Weights of a small GPT-style language model, trained from scratch on English Wikipedia.
Size: 13 layers, width 448, 51.5M parameters.
Architecture: LayerNorm before each block, learned positions, biases, untied embeddings.
Training: 345M tokens, 7560 steps.
Each number is 128 + 24 x the weight over its row's rms, rounded and kept within 0 to 255. Layers, rows and columns count from 0. Numbers have three digits each. The size before them is the row's rms in percent of the matrix's.

# layer 3 MLP up, 1792x448, rms 0.0349, rows 545-666, columns 112-167
110:122133087110126156133158130166151105094080148126110138135141118088141130122116174133115108135122148144133138139154072117137137087119144149130097163126148123094119132113
100:127156146123133117180143105114080146179144159108107155144152131133107116149127111092146107144130142126136122114122153109127102145059139139128144119159144150139132147153
100:098076143129111171111113138156111148164108121110141140112125086134150125130132119114132102089113147087127136135154089122116141122107145099144115126147062147176107158129
106:138111135143146156127167162117112165113136152146145143140110153142135133147108114121130123110110095181125149112150174115105132126169104139114152162139135140115121122118
090:111142129165120139095139120124155134089106145082137117167065072137142117112168135179140086084138146130086077121129128117111152150137155146135156105166137159104134129112
086:103132154160187102121133123104126133097128126114113087130125161114134118132139137159130107103166119113127104121111103142120146158131147143111123136076160093118108142106
098:170079113145141115100107149108105156103100138132131129126146132101154211116130139139146147126124109124102124124092104129137116148118110108122149135121130164105145133138
113:136158146061166103138130138098117102105114130145146129127152127121152158144139163110140126151108106116127136162125176165155137094120144167195104081119153135137132158137
099:123148160121126115132128169157152103124145134157133101154153108143095138107145132143107092145142127099118136148140119102137151103165117134129117121113141140149144159119
101:125161147124161123104094126127151109111111122208138105129138156115127155085122158138112098138074112156147135128124122152172124123112102117092182131130108120149123141115
096:133112165108096136132137122146172123134089160169122094093158106117114072134152104151095118114162136117130151089159117170144177093120087103156124186127121108104118095122
099:124129126137106134095157115130149092104115123131103132137176103079106104132164167126103138110137073118151151094109144111136179173089107146107163101141104145066096165152
093:106120133156097157151116104129151118149148138114152132126175119093168152129135142081097117121178130126131123136120093133119089119098098135156143144107155168121116105147
101:159160112128099111142105129112123126128111147171136096126125080133131113097084126139147125082129141126087132118098128114092137118101149150151158162151119113194157175126
099:130131147158153121105154130151108150073108085113130168120112133095111116170156117113174116135164107126144135141126141109172154100101086162132090074120151111124128128147
104:147131147154128128123117130141123120127166137131120134180135131180134086114149167095158080127105132162127130117105110146161146122119102179111151102177136120091121106107
099:141126128105138115132156105117134128121131077140179169113145103134122126094147140093166134123114171163107144147133089136126149093083091157130143158143124110129104138148
105:135136115133122145140086113126164127103124186100128133117131123123135087122079134135086123099158095124184103102094109122132120088114123109125125150121160149137120107128
095:119148115084105133110142085123109111129158116105184130124119165129098078109127140094151166139154129120137094094169143114082126108122135155066125119147123143090138112178
100:100141164092155132089152079111125149124135154112124095080130132139144119124126128131132124148124157091099125151110130124118122159143135149124129150149133148129123120127
095:124158127121099120157163098142156129104115091155145129107123120122162092133112146117111144119137077134132170093108115162114128147111144096084116152159132088119144122159
105:213133130142083143138154134163139137133145143126114118077160082130081132127132145083128130106107115144123113116172102153125138090117140103129132102120098080144131145135
092:149143153100088117135132087110113115166135089175112169132138097132076131159126193124124169126150128152135114106130145081102164130110150128133097147118165144106133107162
108:136167145155114142102139144115145108144101117159153171113162140128159086124128150107140090139133125163119125103126133156107083120134098076094150129155099149120126148125
115:126113115143116137173073119151070115152106115119126133110143117146092137116135120080109110159139099113122133148125097183139087150116118134130117138124150107104102132114
105:121087134110142126114121096175128140097134118137147118128107126133136147122205155077152112159149134086117156123142111125097143114109102148098132131128104132105109118149
096:101175165102095140127150122157121133094091138134130167147115149107105148106129092109111114155116127134114069118148137157181132115119105172094122123135146095109085149134
105:127063154111135111119122131146135093115122140104135157146137138133118141142101099121102219145093136101086124101090112151156135142167142119126132104149117131124130145131
096:112137141075149111134144104136130109116130143166092131116132143123117096131125147127122109133174099089131098149136134124141122154112144135151144117110104143096147153116
101:111082127146143122116140143082112142118156164138104144083108150130177113115143130128161146132144103116127161106139130113155131166107101117130147135102139136076138099173
103:131117115144143124133142168118118112091132119147136140118171123167105177140143127126125172127110117107116102130122089141177149120163128101148144150132111111129120111145
104:133181112136095124160143161139126120118151124143157115102143122146181175144145175101084107124101184139126140099135152133107119106152131107132165135161165112118137129143
108:140096130133128133128178057111136104118122090132099127104120098143145142137136133173106195157157123168111175125093132134120119120136138119143132144130143077144109125086
096:121154138155127167137173157122173172151113166168120146135134146089136144122139136153093147157154133147085154087173087144131127124126157105133124153114188155116160122139
100:114126145168112114159106150136163131145133082135103120126156139137166131118160102116140051108169107109132166131133151147148132170177096127120125114184126105126101127099
108:124131115162133116123079091118081141100121162136114165152114095102111124120130140148101131106154145098163107120125100133158096097104139127145146138108118196145135175151
099:126123150114175162131182160133142148140094091110162153107129107145112074145170156131128128093122118125121146142116134115141133159097135142137108131146110119125120113130
104:141153126102135121139118134132145088122114146126116096160151140098137096130095177098114090136146137130122105124139092111162109120107151112152143100149117151142149121155
106:135126116113137117136120155135112150117101155132149130100101149120143136169092142128130097134121132142188125168129091143107131166160170132107126104133107090088117149104
094:167123113117163120060117188130117093119152116137125109146142163116098110125142164136161176107116158144143158156088131200137139116126152127159141120141119057136116092150
108:093081094140101136111139106079147146166125133182147135144106151145132091126144086131152099113148130129140131150074098115147123131120128117107115152121127172164136118131
118:127099136096119101116074204101104124143120159130102087124159124169146132160151153095120140165133156122094121141137141102130123120108131062139125154081095154115149145106
101:130101138161115129140101139107153163109110141107150132132126154115142149144120144077161052146173179132142131137183135118125096151166144106125091118102152119151128151151
101:117117099151132122171131177131095103125067135120191125140132151136132132085137188166124133134109102157170125105161127138140124148100145139170116147168119115136138073156
089:119115117106150102122152162146177115144130099083164145131113144106120102118122146124147135116154127090146131175142147119104126106099180148180118106097120172128061155171
111:075148108118136084125082141126125081121141148163145102136134195119076127110163136123137145113139110148150122142094083140140110094146084113149164146134145115155126147092
085:142155123112131147134114109121107123155095097141102153123128170134137119141163164149132149131137169118078169149145124157088127108116112116136119109160165137118121131112
093:150104152134095135096096161122114157160148133105135112156127129103118147153130119113157122150108097138101145109139078080166173130099121128148153153128160115151177155129
107:117111146141114106099132156106141122158117096148120132154164145124126135090126143094080117156125152104113135138102151121148108151079116118139155172150091142093168114161
107:142133105143127158097137151155086127096154144082140163124110107082120133164154174122139130135192156150118132139116119119087142155106086110093119076148162133106134103097
101:121115124106083141138137130164098123117146170116178126130136145140175127116111092179108116097138115125119086119132132090154149155206141111166107156140147137115119111137
094:155129112074115111135122135108101111150152168144108104136096148112130134099141143108142145190155133140163125098158132108151118127096142124127104121151112117113163107143
091:162146132169143116105098136099161152168114166149123106082134144130145159102134141132141148128145123142152127101101137121129154101128144140107156165111143097120154079159
100:131123151169149121139125103144181151114106142085107087154148096138105164113110111137130147096174144137125139171136120129107102104106089136097115169169096110159129115120
096:113147136157178123143109174106124136121123134137122101151127138083136137123101127100144131145125123130139134173139107153120139114154093142113169146100176092147142113134
097:130114125126115163161142109145091085107095149163124158166082091148115088132108151151137096119123153170165134164141130105121163114149148093182142124154111148124152135105
107:155117121153132132104132111121116106129136133085148117124081136115109095135079137101126148116141132192076089105083123092136111109079091120147151144153158133116162161137
091:168153102123100112174103128119114119124136112155148190131134145159058100127117136113152133088109117131107139144142116162134120164097111177098124124114146166155133128121
105:109114116132152146114149119113149103107122130110133084108113101129086139129137130141107147142132122177140154115073164106128157128158161129145131149115140121128161114101
097:096127134188135128106069103141158133106142156112130167139122092113149133147125102114171097143124142153126146146112113118145127105126153165113146094174111155115142150181
094:098159157087084140141180121116112097130139147167166160138150148124150119161140112138123119132161101154144122117149152094119105135125158128122158097123155153098076127134
100:095132132181139129126084111162124134091104144151154129124142150114159112115140125150146087148127090119109162138129140156091101150159094119122125110118118118089130129107
089:124147115138092110146130141133165150123128162158142131099132135141135126094151145150115078129099106107132152157095124126119102126120118138129141137139122128132117127178
102:119186152098123086144099167118135141127148162156091141079109099184088156133127149138130149092100125156170105098146106149158119100135143116135168116129073157158127126175
098:132118114150166161154117176148112111123112143139134123094165120147094129123110166148154120123132169140121103160141169094115123157148103147150114125146113099128150143156
096:114102123104114088178120141154111146122140138108111132163055166134093119118135113146111137156093114147108135162146099172092183161150155128118138130130128129170127139116
098:163106145131137102086156152174182154147086109155156145152127108151135133130097119128118140163122123167126192127112161114109150180091137145141130149077142161142077081104
092:128128116129088111143137119127095109144089139104156149142143131126121114153139112132097102123159131112099123134152143104122117089122109156127143134104113114131112100134
103:126088149152139124164144127154125142137103154130129132105118124083109181126133081142145097184101116135112103152117122132097128119162119140110115167108147132105111123123
105:112090146130094095163159128142135141177141115133126125123122125093106129132128126131143143150107126079107200146104121105157099126108133104126143106145074175136125171142
107:140143165148134145131131160144121141134143128150113127101121135141123128139127100115142139183111099112158128121110170145145112176117113128149159081128097151141148089106
095:144162111151115103126108096112140096114138147087154116105139137161138164149162142120144092182159135103124116114122124117158102140133123083142108146133129137070098129132
091:165109132109156145143142148123119142135097145131162109173118137105117159132157135152167182108137119120116149122129115101105126162117109170104136135150159139151099129140
094:127129151136127120144108104126108154135152158092108089123106111111160118127147104135144093151113131100096094125094082147153156151147097099102161108189107168130177139139
099:137107120160136162136102153111125118140118110115109130128122098120120132141136132116121116121144106121150118072117114146118142092088078141176145153133110146111137130129
100:087118153168108108156162133121110124152101132133110145159136126110109097114138139117140176138148145042119097172166144098127176145141129122129110160132140094128126124116
095:095082110140153137127114119121144120123146102152134117138128132140094124131127117123118093120096128139150114109081100118160104146142132083111131154137117114141179143126
097:103114089185090175127157146135139116128145086144162152125145171125124124114070132103089141137142106144103147107159132134098109139163146165134130174118119103124135121133
101:128151138091099123140161123164124172112117135176141150131115133129116112127124124151154167145103178140144109142143119113095126147123157118174124134090133139125114110131
097:077090170134104083092161082142142150141116135139104126110140131114124103124139135113129133126112192114133157159127131129150141075133096151096108136143168140117099126162
101:150123123156102144127120162116077149156069171121141132149119126139122120086142146133149174130071112158119127158122170143159146134133171120138135124085087125088141180162
100:115143116195137160132119105177164149135131121107148143158113113134102144116140098143124142128137144134130119132097103115090121147129094137122149133163136164131145113146
104:150139138107110097151143145134157156117150077126150112116088110137109152150102128111136149106144136140133121122127115128169134146114125147134124173113154133116121132123
106:126128069108142148100123137124153132138112111107151160152146146100125142130125113108182062149119142141080126114123136144134085171165151154124110080107149090162111109160
094:106146103162113100111167078134114101157123129149156144108115116148135112099101121118113157114090145136147151100161138159124126109171152128096108144152132177138133135139
095:108099125128138135095119148121156142131097149175153135126145141157047143132157182125147155103124099092127120176136143139115151136099097150153124161103156116094115125146
097:141160129116129087119112144141130172122086132144143109138114152105115111151096091135155107158096134104101153149128141080122118106143150103140128137121115183128102121137
102:153146115142152076119060154127122154130129112163106127117096094106114076123107117164164132121131158129116136105130106169112136155149115134104200123179111101134112156113
095:068110146112133137087107167110152142155134120120129128133135115081148087130152157167082097158088150130113108170132092102117118137126130065167095155112112142160118148137
100:160103136179124145118120130141134142116154111108148126092117135148127162150115174138065142146129143131122115096159139101136135090136129112115126139126142096131162127130
090:159117112156102129157116130123158149090103118121061126143162153155086132084142133108125166087114114119179113143091168121115128119088160075148151161111083156102114121149
098:161129090134178123130101127133154112135127081158145121161132133095110121109131126110137124162135142157152113130131122128116096128094107114125079121126147100105142107107
096:176097138146125137122107140149118112137132092137121119104094141128147082114136110146069152099126121105096146110149126105166097127154128125156133063142092116119117140154
103:146139131149166129148138145126117153124155119110117137137128134107095154133102139125097153124116093136136130156131115093130114132085156124109133127126139116143108152158
094:115155151123173160174097156120122141119122114124113173132125160152173134158147109118088108120111136136102139109110122082142157111120136194152137111145142161122115122111
099:124144123173126141130128174142140134133137127091095079140138163124089141137095174139114106116117150123081119171102128104171083093126115084130130107115129101128174146082
103:136146155102115178123146174128153110109141159126118134076118119135138136143140119105157062086135154153150154135117149100159104143104140137135123137150137098094123128149
109:118108146140183153164148142147082132113138152125084137134140141156142125117082113115130119129160102138155112104153177117151159126091110100131116130166116129095146152146
094:108126138170144146105133126109181138086158089159133111166117139147146124097138125123136110112084149083116166109152111155109151117106080159137129133145109127101157121115
094:132121120163087116095087085118148140128108173134108132139135137132141094094130129114121121157135134144093147114095101156197133076111121137114177144145160131157161156154
098:156134107122142170154114140134133182141117130162135129115080104117115184150177157138093134125109090156129132168119126142113121129103121136138146156128094120120104130156
097:143098102161177142151136148166126118112112144139139178128140129085161110166117103139087087100115162115096092131135127150117127114105136121087142131144132197151130123113
092:128126144121138151158130117140145140153116097125135115113120120127133146115115109136135108166099113088130129166157118112070133109144144109135128123117147122170113087137
115:133054174162104135131133137152108129147111122109070156115130124168152139121130114137100127099149150135126095127106124091121121136177127087141088124131108102110123066147
091:107113135101123151164126154116111125082122121139156148177143114090137115133111119098142119107174125162108118105153128172132121134147158104146143078098123158147116127090
091:124094110082150144073114100152079149124146136133128106130133183085146105109169132112144096148108152093154113143165107129136143139127146141127150134120125121129121118143
100:100134139128126153150209062105180129144148145140143149131117077119152137112116107115114132160095138114126131111101099111096116131133124131121105122152160193114136138125
101:184125165114130149127165109091123125146123114109131079136136133155105117150168112129153132139147109137120113137157160118101118133140095098059132174139141143107108103132
095:155154168100135120168123146113136142112088146143112168106128109132154102148125141122104141171129120115196113152153095109126119095129110140127109155141109118185152149118
088:102115127159124071158119089095090137146137135125117099129118140175099141118117136108141139115147137118158127090149116166143126136144155106151151106107151187155168145150
094:138100123117069122120117110115081129139124093080155122074121135105118204159138115148110150180138144202102122135156111147112093134116096147111167164134158157153167130131
099:145102132137154155119130159141168108133098141098142148106168123114159071189120167095106143144137123132135123116104099132109172105113128117153138117105137094147169123098
109:127130120126125132122131149154179107123122121094166174135133103096077142107157179107139124116091098127117129137134126101146129125086165140112132152166140105124134154129
101:138140116118138082114130113129125169110114120121134141124132131080106068174137116079106121119135132122159125104110091117092124085116105155092105160150140130146092134076
093:136168163146142157124136162174151164100098153109104131111146173151154095133135086114117130126107119100116176099105106152119120148100130116111129161136123128132147156125
122:110090137131129130159132161112134086114100113161123153108140163103141090124147142112100159149136122145186141106134104122146148106158132135133133161110141108164136127146
099:129136162166091128150134183129141104125104147089138124120090111116149132127116118129171138114129126140123119179135138103070142085141123145129129128120125107085124101180
097:105159142133087131149099137119141099161068129097125155114121131137122150110155115105105179053133102147082104121108121153110126158134072117126118150114125130115105107171
116:116147140142129140078131127145083146110113102125130103163141181133170122110082152142112139112123153136133119093110160077150151102140130117116131087130170161143132129140
107:104120120153118099105104156121105102090096093133128149112119113140071120168141147105155146123145104115102092125129100185123094119161124096172166148136112127165104163104
092:115136100125127122125156145107133131138119140139136098113108125154149156128167138125139147114122137146100127159107120153124152154116130115131167181145143175124144123149
090:111126122097158120156164107100115133164093130129122159143183110155113138119138117110100091146152133142102107108129127124118104132098108129114096148122095134088126126165
# layer 3 MLP down (transposed), 1792x448, rms 0.0349, rows 545-666, columns 112-167
110:167137133133127131149173121144142093126098156141163114175136115153113138157128101082125134124143129128113130166158100152134146106138144131126132156139153098113073116106
100:143131107127127129146166096124107126138120098114099111126184160146150127122110131102147134123156178155130124186114137162086124159158131113127093152144078133071153144117
100:097115129128108108133084137190110139097127098169102083142123150117150108126115121123144103125124126141139122105123137129144143103120129135147138133168109137117096097128
117:150146142164138152135152127139096121135141141122174127123158119123131147133094140110131121115160092133157106116145095153123136123074106116151142109118131133124149155140
091:138119129071167150170115127128134160126156129123145157128120139093169162099116105094142109171105144114103163155105145139106137184146129129165155122128085127137161117134
091:110115084117145153109130134127135114114126146142101121124088143147129136165133137132126116129147145154126139116130156133206116120163149129158171118142133119117090123126
096:136104093128116133112136114124132140088099085136084131072116112100155123133172119109076140165120135142125126108157136111155163154118117152148117101107148151129122139100
111:100133164160109132118138123107095122119109103185113106161136095176119078161110139159130117138137107168115170163160117116120132146101122152149122134138089090135195163133
092:084096132135140122130152092100145147132160143161127082134115111110107104146124108164134172121113111117158140094091174141125136066129160076152111111114160157106167141128
095:103131147121119107104154103154130110121097134142142156131138130087134086094090113129101093128140118090118116151105100159119133128129123192117130152118134133086137132102
098:149111137115097108123146073173144142151165109159133111170132125083154047123150130127090132135102124124133129097182109085085172105100140108145127094167127114110126106166
099:108185110099108110129128183145113103109143173106089140160159146090133167127123132109143098142131114100065114159091129130117144155089106122155144134156131122106106123116
094:119117080107095130159140143121134133163136102142134145172151101138133164114078133099131132155114128097164113144082154159089135087122138088151142167141151083129103128148
099:159118126145104188129151116129133142143160134098126135123131140142165125132102119118084128134141156124116121127120156144075124088119136121116109131114156106093102095125
097:153139132100117056100128179101119128110103113102161150123149145150115122173093188182130104104109134088131104135178125114154152108115109116095114136131139142137129165123
100:141106098117130142121129119168087117134145099127112141140101137106115096116122152133104155154104133107124121086119176135154137129171073134120105125136109107133152160115
099:120141110139116099173131176164085125126116123157113103124133150155095123129125125115119104133121107102104176183163124152085138147155140067115124103128154127103129125136
099:096126120123100084126078133104125104150113132142109101119174129113127130104078157143076130128149093106149085149136141116149132132082113095124117128116123130123075120155
107:073136171119093115116132118167183136102100141118161105105116123124130136113104142128079107082144112133137162136081164081144114136130141145113104127118116111138080103109
097:123138103136111163126122104114165129160144094120122166085097128144106152157129100120140117084146094105111110125145138110116130178123143169139149158103124130120100150129
096:118098136106151116102109115157101190119134128102137153119119084151108133143146119113116122068069129105123133086177155108140105132131126108130126100107101175148152157115
100:127084114110177136118169132153149112168127136156127146139124150121138091080109126144124076049124100104155155117117073145126096157164105128133122108106155124163108161136
088:107109130126176128119170165120146135121102160079145124115141100085129155110098091122152109083171142121099112135093124101085120111143092110118144145171126122164133146098
106:131137089086145092128167103123156096102092134099152189123109140148169128143132137124131126120133133147135146111118088130128127191123153163128095087139105116118145125108
126:116120129110146093127163150142164152089135183105118124106112119106122128146137118161166119096090122148105152124092147089152175130126142114127151125135101115150138127138
096:126145096094119093141138103074139127086107158115100224096090131142127153139144135127122127139143111138102108155153105078107122146073132123117180133122109177127127131079
098:118141138104140180152149154103150101153119151137109142121133112091116129110136146106129134179143109131181147092175123131112103138146079087119094155166092162126103099119
106:136105164145151133126159138140128084109117110123114147163115119132093166120133119140122134128155157105092143167145102136139121101145145124145135127086137142186158149113
092:130093172100119147106109078164127139094136109147128071174153142095132115128109098165121129137121121132137176083163146139131116115120126130126104141111152137114114114163
096:124137100130121130133137117122155147093185143147116158126136105117079148124131144133179158168128112108111102087160146132128158104084108135150120108120140150115151104138
098:108139151155114136122149154121090112130080144158115127102132142087101183115175114140131157142103176141108139163116142103130133101117145129153133166152123124134138154132
107:157162136122101146149147156146144122083119105152084147122183106132083109172120126104127120156099154104120149115204128158160105127112140146113119112165129110106138133110
108:169122160134123101161133090117131133133128130109134162148144097136120125102150091146111108109136102095117151132136114140090098172073142130115075157182145185133096119086
093:123129124189146090134119117106161130125166114157117147110083165104145106132084140163138119106103175143100143111167098128096150130152125099127129132115135138152135142088
101:167090120100145108119149126108104114111064131105121153102143143107146103112119109139117156133115160125116078079121105153119140155132142136142129160106150154126081096125
104:138097149112123136110102144128153126148130096144146112187113118150104092120107141155138103123159134122121131144098112143107097103151159136140101147110140132117086133134
101:093130116078096111158119109181110150118115095091107080134193075104104136158148135146116128130090102126126154125097134143160165140150099087116133121094104159150121148178
102:162157134101158100160140147105147142106112123173148109085116133159124115135143191076132125152133110126112135132144151153093131124142149133149135101153160113090104113170
106:135154185138141135134111171155152162125148132104125174162102158153150106119130112089125133137159085140106114163103168097105119124126137121090141097121141118140092130135
096:144145108101155108115108105129131116182139161105141088138135113117088122103106134166158137108135093160105125157147162130122144131110134105109150116139131180152115089148
105:078080137134136186116135107106095126115128129148119136138127147135104129102110104126111151125143099128144125109121097149141152127138120153119096114130104120149139169119
115:117166125146108105130108148143143132147144124126128083124173126146108111125118119089126167125186131115094115152129139100158115144134134126111133161130083145107101121140
102:104136161117122166148202102106129153142148120135145120117103123138074074178145119143109117140165136083146133129119076119140126088155149092111123110122134118131122118151
096:127123107120142095105130137118138096187073128131158180110158121173116066126157129122135157105104104125107118120169165109120158110122095106133172140142096122089175124166
088:099125105118135142145168068073090146085167146118082134104133130113113134136089104108116161132156159130159141094163147142145076125124131108167125109125095122115146102127
110:123138139160093112109146147110121108142107101147154146125125104113118080148128136117136122146132126132148106108115185113115120125213138139113164139144145139120164156115
097:117130137163158132122153099089090143112175088106156151104142136152168094101130129121158121131133121087163171120126084125121058108132132121143131119198151107145139132111
093:153089120119167093150095112146121121136179134119159147112134115115104112151124154180078133152159173098129195134106128139163139152117094158129089135130077129102070118139
103:135117134130129114153108135109184137146084110078106121109129127098183131117147097065131146137136157102105149127127123145124129136144110151142116144155113118128072118141
109:113138108151167103116114142162146133108127154158132129167151128140114086106135153133120145175137139128152104127099107096108170135068152117150160119104157096092120119167
095:112111118112116119116085109135155137161121133125160120177144153126111156149102101088133124115089131141137060137152084131081176095135110119150125160180113131160130090103
098:087142105133139141127144143086159131175127087142156091088134119136148128138084142113140119156129133128162125133125147143120102110170125162146134097125126137125107089124
097:167130146143122149148117148135136119088126116180154135080120134114128107116141106111138114150109115155178138147118141107124162098089149140167164076149203117107115143084
093:162176153099133130093118118163083120114127159171145130148165147097154120108155159116157168127139107162077120144115153110090115129122139167119173075120122125150128147161
096:098184103147105055123153142138093139125093140127137165097139056136110110139134132109110153155156125115118147174133142110110086113134116108095137124099112088131135141129
095:115124145127102158154132074169112116101124135169138160137119110126113077129145105144118108121097135101128137141117107134112136105156134158092125118067133201130139110138
106:140161136102169124092131130126145151078110118145142137111174147164116154158187169125132103152124148139073174101124122119134165111145130147142164118117175107133077135114
090:108123111165156099158169160083138106132178115122134099109143153112140117108118113145143131110098086083150172094114138152108105137111154137080146122131152135146137170117
102:097093119105128115140148118162134152105142121140101125144166129107115152141117100107151147145144149114121167107119118122139144134120097115140137138146099132110165146143
107:159138094133158100115164149152135143161134091104135111092132154121120147137134150106087127131138099096164104118117129124163146087116141082120164126123113103083117123115
098:090160126119093164145083105139115127164098149127122141094082134131151149123146143142160113129100138141116120141146153160134095118092132108124157141142085140137163119110
104:105085117153127110118129108143120134110095143135109146165145116146158107107109140118092093101097162101118146106159072119118141171170169096147099086141136142140095111132
095:112102119117110110168180099114115128152192140083108114118120159125151127118164113100166127094133111108125119086163131112162140120112117146195118117120132115119110121044
097:134129091146097126116079120127173108119172085137084101147121119126137105112105126144133118117118105136147104107140180172090111122119106130134123145153096106115079137173
098:109184097141153133155154115128160124141094086160129164094121123121104106107134146128166125092121132100130126115126181147121104096134110123107085093136129088097123143096
099:110134141148113117124104156150140142134140125172166168106138126127139146110080117126135115103157119150129121093066171103111145131132081146117151138149127116113138121140
098:089105143082138159120091147137132097108142096148122121123139120134127114157117113191112138118123119146102098117101197143140141127154109151131113153141125134106091162146
095:094106124121127113121105123151118129146117188158107145140137118130156155107159112115134154112136154096145085120101123138114146111154134115106083153176125126108144123144
102:152112075125154110105135150120125129153115146150127148074128145146115160126144090117121177137130126127129077114126114141131102107113085107110115139122132098105125092138
103:083138096070131121137140139187102138142084157145176151095097142160143156121141151155079127096147132056135143095109175156107131159116123156129143150126098113156116182114
100:139114173143132136111118130135123118129145120136103168131073113133164125119130086137125121176132112114140145092154139125128103159162124120095131083142120136157136111144
096:148156125106139137121115116116173126160155135104108136099130138114123166136131132118099144120139125095155084133160123103131150137168181110130115152150160114131137127116
093:154125131143179147128134111147151106135150133123154132109148101101134109124133126132194112085143125134165111158097120161138118085120092106157145116108127137141133091160
094:131186104128151124103130152130111150114102109134130139136115136179151125119142104134151125123103143111151130113119140114118120136174090149094130108151130129091150108133
098:089118172117094130104139110114112165133129181133122111139137167121114160135086109104107101124140140161126112173158103147128145126111137123103143145138126099148097141145
101:136163119140124149122152135115132127128165094137128119124120140110150148119147164097142128093149152156094150168134123120103096132130140123127125117144115132176140126125
096:135140117107145116153168126083108127130129120117142136123198105088157182167083097146131103085182091123185154148090107133151115109122104053121145121115133174128121151121
094:119146134110063164075062114134125099153132148095118143143115138136150106187141138136137174157141127129138117086134138179133147142150127100132132109166096144115132155128
096:114119149136154104143156118179102104097163118109118109134143143097120178114128082097152108111093116154138103158115126153127126112118115163144139160148096096103126150090
102:148144145136150133127090158124130120121138137112129175129084124108160118119138124163130126132109130101136142122121146136065128141103146132146139137111165154092161114126
100:151185094092132149116106158151162127099124141123137130142141141123121169118112117099168142122132135133129175136079141122112130142150155155109091160108117110130130089147
107:123145111132148086170108080122121139147141109179129138136154094132115167127144171166146117102106167135096078158124157089113140109169129120140119135127131135150135136127
106:126143141141118126109157163092097123107142074104107124126146124119149116113062109104122174170141153109066119103151149117119149127108111155091155124139106125102159109155
102:158138133153125071117141165148142144105121101095117118117156137103127122118150119137161091142093132163146145151121121136148116167146088154102104086130138128124130123127
091:118167143142109113105118116102141144106116092133122141123140127152113134139173122167102127151104154137163179103081147110106104132161126128117107179156108118126110127133
094:133094126108119115182154149158072094160167122129114151095174091158129144118150125116114098103071079141130148145107136137111156154108133086086143117108154133117131130123
093:190126102149108104098148061152140119100120136081125096113150151143120147103165127167095177087134113142118104152129131106151115118110141150126116118136122071139126115116
101:108119138097114118164109163149116151165100094152120141110130126151144128130142141177169123104129170115126109125145122144125141185125166141125124118126130175117110152132
093:126139147150146127147123124154137159110158128128142108128101128133127142125170090103131085086159153130123102139132109178136144089126154137145107124051101107125141145141
105:127135162124168093138161122137116139120095096109124074107089122107138126144135125150149148126128129170153152137141105099100105146127129157110094088133122133126081129093
091:153179136160114121106106058116167169128132122119088122128167131172148122148121130121119112100134131109083120108131164130126155122160097113177111093120125089109125133146
104:131103158093165126120144155114106188168120137143119127081160110124168169147110099115094150135117118125147173059124147128143150123151112106125153172136119144162122092103
097:132104099155141101135124152146124153122152091102163117076109142133139115110104092109156162157133143146111115114107104113170136111139155134152110111182129100159120140107
099:133138110129142152121165092122151104172159089101129142124151110151128158118119148115114114118096127067099126109139150125115092126088074158134103123121139152126115065154
099:115165174113167164100141117133097124122141134164144124124110160103077137152155132124129120115087098111118131106129107142147117089133148142146105103082127120131078104168
102:142108120114092090161129140146114140095165135154114132114118157096115138049096110097157147136161159136103128080133140107140143103145147168133145125121117167142143124106
102:103133138130124099136139165173131136089118131122125122123132089134105123125108099148111109145091147140117191146072115145145102124096133143133130141117132121113143133086
111:122103139148113133118135153179124148097166110179113158144111143122173141144092107175132094132095126103129132130077149127159130127132101146139163133103101127109126115146
097:098100154092120114127152147140115141121129145094185129118179123060157135107114091158138129108128082151139154092091133150128098162131109152125157137118089156140145148133
089:141159146133098148101132100192124127112137092160149168124132110139092116098106116097093144155143119147103139138128147148146129183147124172110111161127115121095109127131
096:097108139137145097112139129131151132127152113115098123114129134082137126152113130118142118139114187106118138125137157083102149108145157101133124101081144142150140134123
098:116107104171149158119199070081125136149115112101111112121099130121135124113121149140155124117123124109110131141120131137154123120138161134178119145162147144112166138090
091:102107207146123110113119148112107143085158109100105107145122125138131139100120152138130116139108110114152111107097157132104131100135126105144154091136113119111104160118
114:109101154152120115143101105084153126138147125173125098120163115147101119158117135129106113106138103147082136136126127092137121129174156164150131116165137099120121066126
096:113152079122121107107117152173096139119139155113083144116130148094107076110080120106109143116137088115125082161127122100173140113144133122114143119187115119135137132095
093:112095140152121120134144132122119148157172105123124078136133131148088129109109135110093124118112130132101152123142131108120124112103113121103168079158119157144062125123
103:107164119143098145120106125119118141096184155137113170171069118164074081117142103112118164149115144101098116107080110145159093121128121150123105139105149118113125079097
097:122156160132147096129153168156125125109138141143113114122109124102121098144105100139138104113139111158127113120125113149100113093145141115123109118163141102133102139131
097:150154124109121171124111127104087146158116145120133136077136136111103132131114145138088136149143118127128167115107094130128113142106163127104122150086127173144141116151
095:131130106112106141081097161125134091121105177110168176129117152156124140123134069140142134105115135122142115140109152147143106137133125088144129184141134177155159131153
099:130120151162089101154131151146108149121147134112124118087094147123101152177156117178110098140115126141122065137169146127121162122144151161118101108127163130137147108107
095:146140122095072125121121109168146108146121124142137179149126112102120129127114117133129139149114106126135143147067142145129096097175068141114120139100128118094126139159
104:121107118116154111130090134121138156119121106147124074127125079117141121140110131120100145175080110165115111078136147137135134168143072135170155139141133121105131125127
102:133103130131094124112148120141143081176081160133163143101157110168148153147134133122107108082119135101125138114138126137135161132146109104102174138080093145111096135151
099:156126134119160135112139110131135065161127148131121119105101111166146095149118140112074111117147120112086152113127164162184133132158116120114121153133154138113099156125
115:120082161120121108117128101109147079115113140147133121133150147123122137137147100118114124161161121121117136144097110097130088127103139131121131125103164135142121135143
098:135129135104112163118126156127082157149137076169101127141092126133121089127101127114107110110093142123162130171106158069087110131144166141133109173114100116128085140162
094:162187082089111170148154096123138109152129134174128109114129106128164085103117149104086154101153112169147103118116140146088116136097118100157120151132125129139102124129
121:131147146160150105127132134153117142098154139126158128136170125132079177140158102093122157115137155124124115121112177124172168090096101115114147167144140143159137125122
100:160146155149120145147146127123157133110102149119099136165163147132120121135123155114121139094161106122148163134166145124150118150127120132151106140166113166112118126139
090:133126131139159128128154115153107141103136121134171136107161156159064058149118117146086125123099125154169132187126119112141142111115124109148119104122209147164083119120
095:145090178129125156122112137142145104154110107144081151126111105129132146140134099137154128129130161144119119115117124089153165136087117098108158118083141152134114134133